Weights of a small transformer language model: normalized queries and keys.
Each number is 500 + 50 x the weight over the matrix's rms, rounded and kept within 0 to 999. Layers, rows and columns count from 0. Numbers have three digits each.

# v: layer 3 attention value, 832x832, rms 0.0339, rows 785-831, columns 384-415
# o: layer 3 attention output (transposed), 832x832, rms 0.0344, rows 785-831, columns 384-415
# gate: layer 3 MLP gate, 2240x832, rms 0.0444, rows 0-24, columns 384-415
# up: layer 3 MLP up, 2240x832, rms 0.0449, rows 0-24, columns 384-415
# down: layer 3 MLP down (transposed), 2240x832, rms 0.0403, rows 0-23, columns 384-415
v785:615504461430461464464435542507516516420489497476513493515515459448495516526400540606493572487481
o785:497446610544472473399461475514563476503566492505401484463529495509508438522452521405453454560435
v786:524505565519428469538519437366512504422604540428613434538470510468559462530493430476464454419476
o786:516412533552475591475541465553552505483466525536478467482559562620506558570361423472506434512410
v787:353462438477424377464512419615488454490558454471510475444523535510501417450552463574536544528521
o787:587463578593454513472590473397492528482545579439563524419412505438497499483540439518520566430362
v788:391443448503461561552495497505495480605446476484363553449435465456428561592558511430469511455505
o788:518574516490509479564634541479501540458545478469579493565485530459484458450570544494397490569608
v789:512429549475460522477539473527509384559456483500558423469512516554449580447443522514446487438450
o789:522531541512524463441476460482531440562560501487485505501521431475511459604550562583554529510598
v790:478490458505516528471531519593409464403597530404506582551437462465512556459484563521528610488397
o790:481462561486384519533548451484523592484513511569385463468525492425490464562515572470489507464481
v791:601491623530512529627549498610464490456483390477489608534399517579490504519505583545540462450515
o791:448458481581502425434424438486434478592431578476381435542493511573415441428561590501447494477470
v792:478344498438526485474518474495522465480419474478520466489544507536434481534426475592525561368561
o792:521460533541423562543549612464528528578525592549469487500555522533445483489545452516434449609511
v793:432605513523508585521568458522470433482542585440527534575478514452519435512484477404553531397548
o793:491536487540571548570505459504529601428487519565511531522516472408546547483480534464462545486469
v794:485472512491576427554519518475561538514607502497547602455523612505623443474456468512456544533479
o794:442530500569481469466432438545530538459421509553495468411566430506468501530491597401406529528488
v795:617497547421390432505475513534517539522516502503488425517524507468539439470460471490533401453579
o795:459484481466515546562395398465520500441449521494601529462490591452490536496537479537587506355531
v796:490507475543582468588516501512484485552431567559461560536398540508504423467514488471471463453441
o796:530519542530508553542453528503485489579603583427485595510494566478507553375530508467591574462525
v797:573446456521542592499456435494534465458457466554505420605449518475536429583484485519484529459479
o797:515435472574528461548486631477406571569534385453397555437442472567390510369431423484543448608494
v798:481567564453472528482411467470631462508574463470506430537527544502519561603463534491489494471457
o798:463574553585548533517620503534418439496514502565552476545623489463514418620434488551536434482686
v799:516499410509464507485620517565581499464429457436561517537517463511459507495462526552547473478432
o799:386407483521562556486473401546452501530552543526465498449454583368475515413550354506545559609537
v800:484530545516533510441463551485466451565482550485555314505594469433457388510518486504484540405534
o800:557465533416496545423519404538472542368574489550575564433476433499596552484471511550495556546429
v801:475493542564491451456599495530508609482509401427551433547440556565470390547557511459509471490525
o801:523389542517542552484463482535463489465494488509542582423421495486506505537434336445540507532370
v802:493453441565597583416500477469451483486505518515578477560482576403598530481473485498532467488529
o802:518450441468499334454593555497597501490476521490426575490555531576546517480434443461502520576589
v803:429528503364472583478489436385523556467498496503479357500486480520494531474504447412485461525492
o803:546502480506452464586447461469467487465472481518577375426501503487394418461518484555502483557496
v804:527534425531591688493449507313469570442466489371484535408440430506470562556584499596466595495516
o804:544449513487437455477421565475561427482449529575550563480435577510492521522550539521491537526582
v805:459495560568543492428473483651479578495477417521490455566473604370456435517456519471516453549572
o805:546469488463528515497490496534451456521477609516633567460430505509522558494522579539542531569476
v806:421539546494627562454561411493649495486586506479543480471485524662492411483477511505528463489411
o806:530431500451491442393390470579541458504529617501481487457475562567587608490476366546467490505593
v807:477516454573512535493554514584494457570475462552484537463542403432492509439444474397536536544370
o807:470602484449491475464528473440506465517524494447449510541520492400495522528495482526592451589632
v808:433424523545533378482413436639512490467469493526519490477570497412444432535603534554448458422659
o808:494449509431461445547681539498455516480483421529441487532467495567469512561412620451490465513387
v809:568559551477459489515384538575591533498480551545428487504498478445548480487554484452565553508426
o809:455477524589461479533519470505442458545502529411440536399556515468467477509453571516518480428519
v810:544547450605436478494485470560581430555545557369506517467504439442523528481526495517512554567435
o810:501507527525476515507465558492533471439556538575505556506511421425440494478507516442566567512471
v811:421510405420589558443516517510370437470452534453402455466510456486414618461533552504520505459501
o811:503425529410543421395551473475525507478451401588453387524507544512537563448578591494580487532428
v812:402429517470580504505448520456569465511559443530470591559497517469545468500513423459537469486475
o812:470471527627487390455466539481466612458455498534510489493572548516506466484516447481537491414535
v813:656455437472476572398557532491503530462466509502563551583539472442518569449526515549502474495541
o813:427473614502470458512487451464601516534509460538416501437500466368436433436411519535575575515525
v814:509566532518465528506448477491562557540451490467514440530490552499515405566482458592444531419468
o814:472377487472532545512499501593535542469378471438611467537535506491551472422473441481472457610453
v815:625515550440481437539519474490531370603481520486494505524486575427413443471593499458501519440385
o815:434588559569513508548383488557485512485454521584504561539487439478594541446513446508498533453461
v816:406563473514518439550483516566638567490486524530495466577508532522542574559531568472546493547394
o816:629503440430578475480491478492450479465591503478486546477506518563510540575457531502471453491540
v817:624417510449511385561562441640422571465531409559469496437440505570502488503417501458509418493501
o817:529415460538512557536545572481555463586579528468478456505463478519466519478485478492421498571467
v818:495561499523418461536544499494592442456501549463519532453471554467611475529544619499515446563351
o818:461480392476517514548520505430452420525595520629385532439490521485546494449441453462524528465610
v819:486660550512478498554458467575545447660474492488454448534512485556487499420483457412533388489396
o819:404544568543466577495476421471480493621425429500457429466617500473424517537417582459590465458472
v820:421574496563456545455535551445492578518470382442566484477453549611568512566570474452546522462544
o820:427357481571461439511556490581541501481497489447445505535507523588447536514576396407460455536520
v821:479522530503576439562505482496515495398429562531521425479551419442461472494510506460512455556464
o821:478445497481393428448512459480429503498505576529450548480508477481489550504516566516554544389493
v822:464451516518473392518463472575525487480479539492499472485489450557486464492573413534494438462413
o822:521572491586540436486463492542416500556549511431608473519479525481521414496513532543445581471515
v823:531509488416499508416433497643486420544457447444517534496557520458414584393523484564474487508481
o823:416533612550537573562564489486510573460540447527503470511414458529598494435478454501523510603402
v824:473545573442512704532446529373583496473526480461520495526510469488521482457516427418518459476500
o824:529515429453540456485477516520528452457489518555502464495549572509461510598399533508446477562547
v825:543515440528547538456399477538465477505438538562491538608558470481508496570402425516481617551508
o825:592385545543446464542521482427483510538562517473501553508486470482501499518391457507492480529459
v826:633526537418387432535481540528491490461508483508500471610494485541464507574455501443504450469467
o826:373679415534590478559508483444515532618570398516375508521620459393446488470621575538571498409604
v827:535424471513525580489509563529626466446423471579507629575475515465474482554473523503463453512576
o827:435514535534494560543497614426491505600479494545389396424562546535460388614378560474515414605494
v828:436498485442455626521507491563519522511537418398538371478535424450471486517350469455553588571433
o828:431519547541556556494604517521523497530502624490538460573525548569493545530476482415393446501495
v829:482478540454489485561482479512612606503536405476519628460447517546557538618459543519512512511552
o829:448576331437560506544582567485475536483508416473454513439468441464439414546519399500492510576590
v830:444494405482593462527347446550490576419497538572566541555478539542526532529318487475497425518476
o830:482429560513418470418516592572552499508456569536575419541544559698552475512539446508414546580521
v831:475586389627494445483423589464475537499549497520464572460560483567412535505617517445525622599495
o831:499446550530487449431493505631493519522534535528511564575449533536634576529538508468431438557480
gate0:423463527443395500575514491597498527439493522520490418571529492447347472566373517611471512612529
up0:377462519364542445569490480604366582521508503578522518521594450459428492558486541564462581558545
down0:589530524608492512414474486471561471474564447448504532465427494500582545411594434506519396413394
gate1:540478407470511529400615498495499499574459453497459566563513460495435423485531407523521459511531
up1:447613540457495520525514503524501477476578429619466516387495515463437436544531550423469483451521
down1:467398562615466502471483493535591517516495490366494508499458548467539542512425438425582516559424
gate2:495459460518470542555525508529443394500526378476498517570498432467435445499540537494500511534467
up2:481518522480515482436495553491540555492478498541455467557533449557537504601578460521514537489539
down2:499524531509557507463472501417482485469557533515514554449449535555524551461455450467473456511435
gate3:502495468476541494550539520532458523527505478534544519496529506505520540493553523436441504482477
up3:491497675474472424513553566542489558586510563539536510477565520497524497489446503476502535472502
down3:474428455631490493523495488502502433483474411545461525554499481534533503540499517449514437534502
gate4:470427541512464485542481531525495539552497469429499477506523489450485560533460502523439564482547
up4:412544438479434357535456488497468514539395567561529512491523528615479486581449477479609456489449
down4:509568463497457507430434558502527581483552431427538566509593560523376523456497441443419471522510
gate5:559539523513524557540520491550492482474525515462555527458441565542510495533522461479437439482512
up5:429398481580439568497554528523417536458554487427563481475482475418521505565410583468444516537453
down5:502539510438610476410558522469605487516513550556506473467610530540456456489608533559592443530445
gate6:548478529524442540467465488490423492542549480475428469508466510454432478419498466486445467542481
up6:430463529577517490377515495443564553493504562543610435422472458483480440406550460492449521437568
down6:602459501409500474468587555578510503529484419479490439504519415441459441466446549488504458416594
gate7:457527521531518442491506504457430528557436583413535499533466543584502510416487462532427462540438
up7:471520557600477437569482520531587496511596501521519438453474531590519455484466529447502594499559
down7:454570529532589555468525540528493523507448459498506461512441517463515590555460423524514457522452
gate8:488550472519472547516548537418439507593482535482438471511536428436388496488450583480511558489442
up8:486544509462633414541589509520528473499538441481537434518362585554605419611476497547575527494572
down8:495548470495477509541532508480511571480441529450503490537617579485477563560568544523571525537465
gate9:543498505479512512441459443488538450531551503477607493560477528601557509462536552474506520411492
up9:514495488529470495511473457557535493489524522528493458458485481495454471580435482495513499515486
down9:452395545393524557538525551409450471494458494490570420555527543544523484474523499487464515494515
gate10:480472484468596479518592414486417530518413516502538507524446476532446483518401538478527531481446
up10:476493469594386594469424533530538533501487455442550534502568511416494498609493518552485402511629
down10:467532500529535445538529414486552487542521539472469478457532502520514545478556445480635548481436
gate11:517502505543528571494505549593568417491453406511452473476471471477571525442539426516450544535455
up11:469541371494422564586502518418490543521507532536501428504527499514473429464454539469517488409568
down11:546510558480486518438480548524522433531599516566526500497481447525584505501497451470516496527439
gate12:515538505498495407550484511473539521477484505456543563446553550628590591452487447534484457529486
up12:477534595480452487402537517503389497467497541452552554537506465487540564509500480514499475475456
down12:494578508513513535518507445507534622437534477614496532507506613460497412516503486493452501464504
gate13:524510557535421462514460501473559595530467472467467499509449570512459488508522521471537456490543
up13:555553501430558358572450520424551499528457484475539494535446548513444533482553420503598415439482
down13:486512529555494505588588456518534515563431580618469459566457432455439514533468446495474470496522
gate14:487446496484575440475498464484391525372474506567501414479528525565454496557541553455436515548462
up14:540526537517452439556536459507518568414512392371455441574486511585500525522428432534452519389444
down14:448519347431493521483502458430409467497531466513565481500553552550403502496498455553417471514515
gate15:551485542554479658532552436423520507476599496475487538398538411455462455473486505483479471460537
up15:597521484575484480514482452502473500465491536451581426556503516620424483456451476515368450476462
down15:493526458507495518500513556525591519473503513517488453433544490486526450585420533525577501577555
gate16:446506536487494468536531561536532535470517444488566501593502557396509514511502499501580410494558
up16:496475493528580523457510490579507527480502455442478608536516513544566463460388416569558488560469
down16:565477427467502511483400486491503460514442548600455424456522479530432534512515523527437496501527
gate17:521515430500421534476437527461451515444527463572538499440476473472499483480376429513520559433447
up17:471476495568503451524440521559523477594507491518464572542446571520493506518484547483494495401466
down17:488583504420546572584559474490529618486534519517443496467540516509514510528428504480441500529459
gate18:442552497481592456555434509503539465483527525474526494581532502543538434521528540483524523422538
up18:529429553491505525561438558575500520454459581549521614444454533411408582561477459525577570533504
down18:531535512527460421503558478488452540439466400549538476541507513542527453474527508472554483409525
gate19:488415464549358502473469507569497500539440536517546458531524528536550653532468390537512420535368
up19:569409517541438512535503511483493527431483495483503486510463525448484459494502495523454478516510
down19:452522468530479492397448431504503418607442511589572467512452525507561485502445430497502435439374
gate20:520554498510434550477524530539507609500510546547491525398552498415418526477415593495559490489539
up20:503471495463523414487503497510440450500525532591510346425537579529621526560479409510491573662482
down20:493392515483505469483499503454478556572566517434511618502588426582591569448559598558563523606624
gate21:475463456422522614481566476365374489450385600518575516523474546513442517570447566554520565574525
up21:492524499525515511456494437458577536481462619560500527552475477557433432558446581563509475446554
down21:524436457401496457557507601550625583519418556516554482514502558396461551549475573476407402471519
gate22:497498536492499453504545508399549588547522510510511494532476557529459476519456466541495449516485
up22:562611484615545417448526520506511524442515523501497450583411512492552442442485541432489416509519
down22:498528576478416484480431386529538481521484483484528517427579501460453448482494595415595481511512
gate23:449596552364498518507489570465491573462509513500490535531543530474570572500513555491495489462533
up23:476471499447423481510507544486508585474431402492497456406513490501547422534480523537431582453512
down23:568497465593488524514529505411519460571628479493584546552479570520602488461548431525505532473522
gate24:482493531429409444538471577440472491543536517399528447481531515558459504565489466496448490502566
up24:484568509448530459480488539544531449557524588530458493459502539517556533486524503521465474512442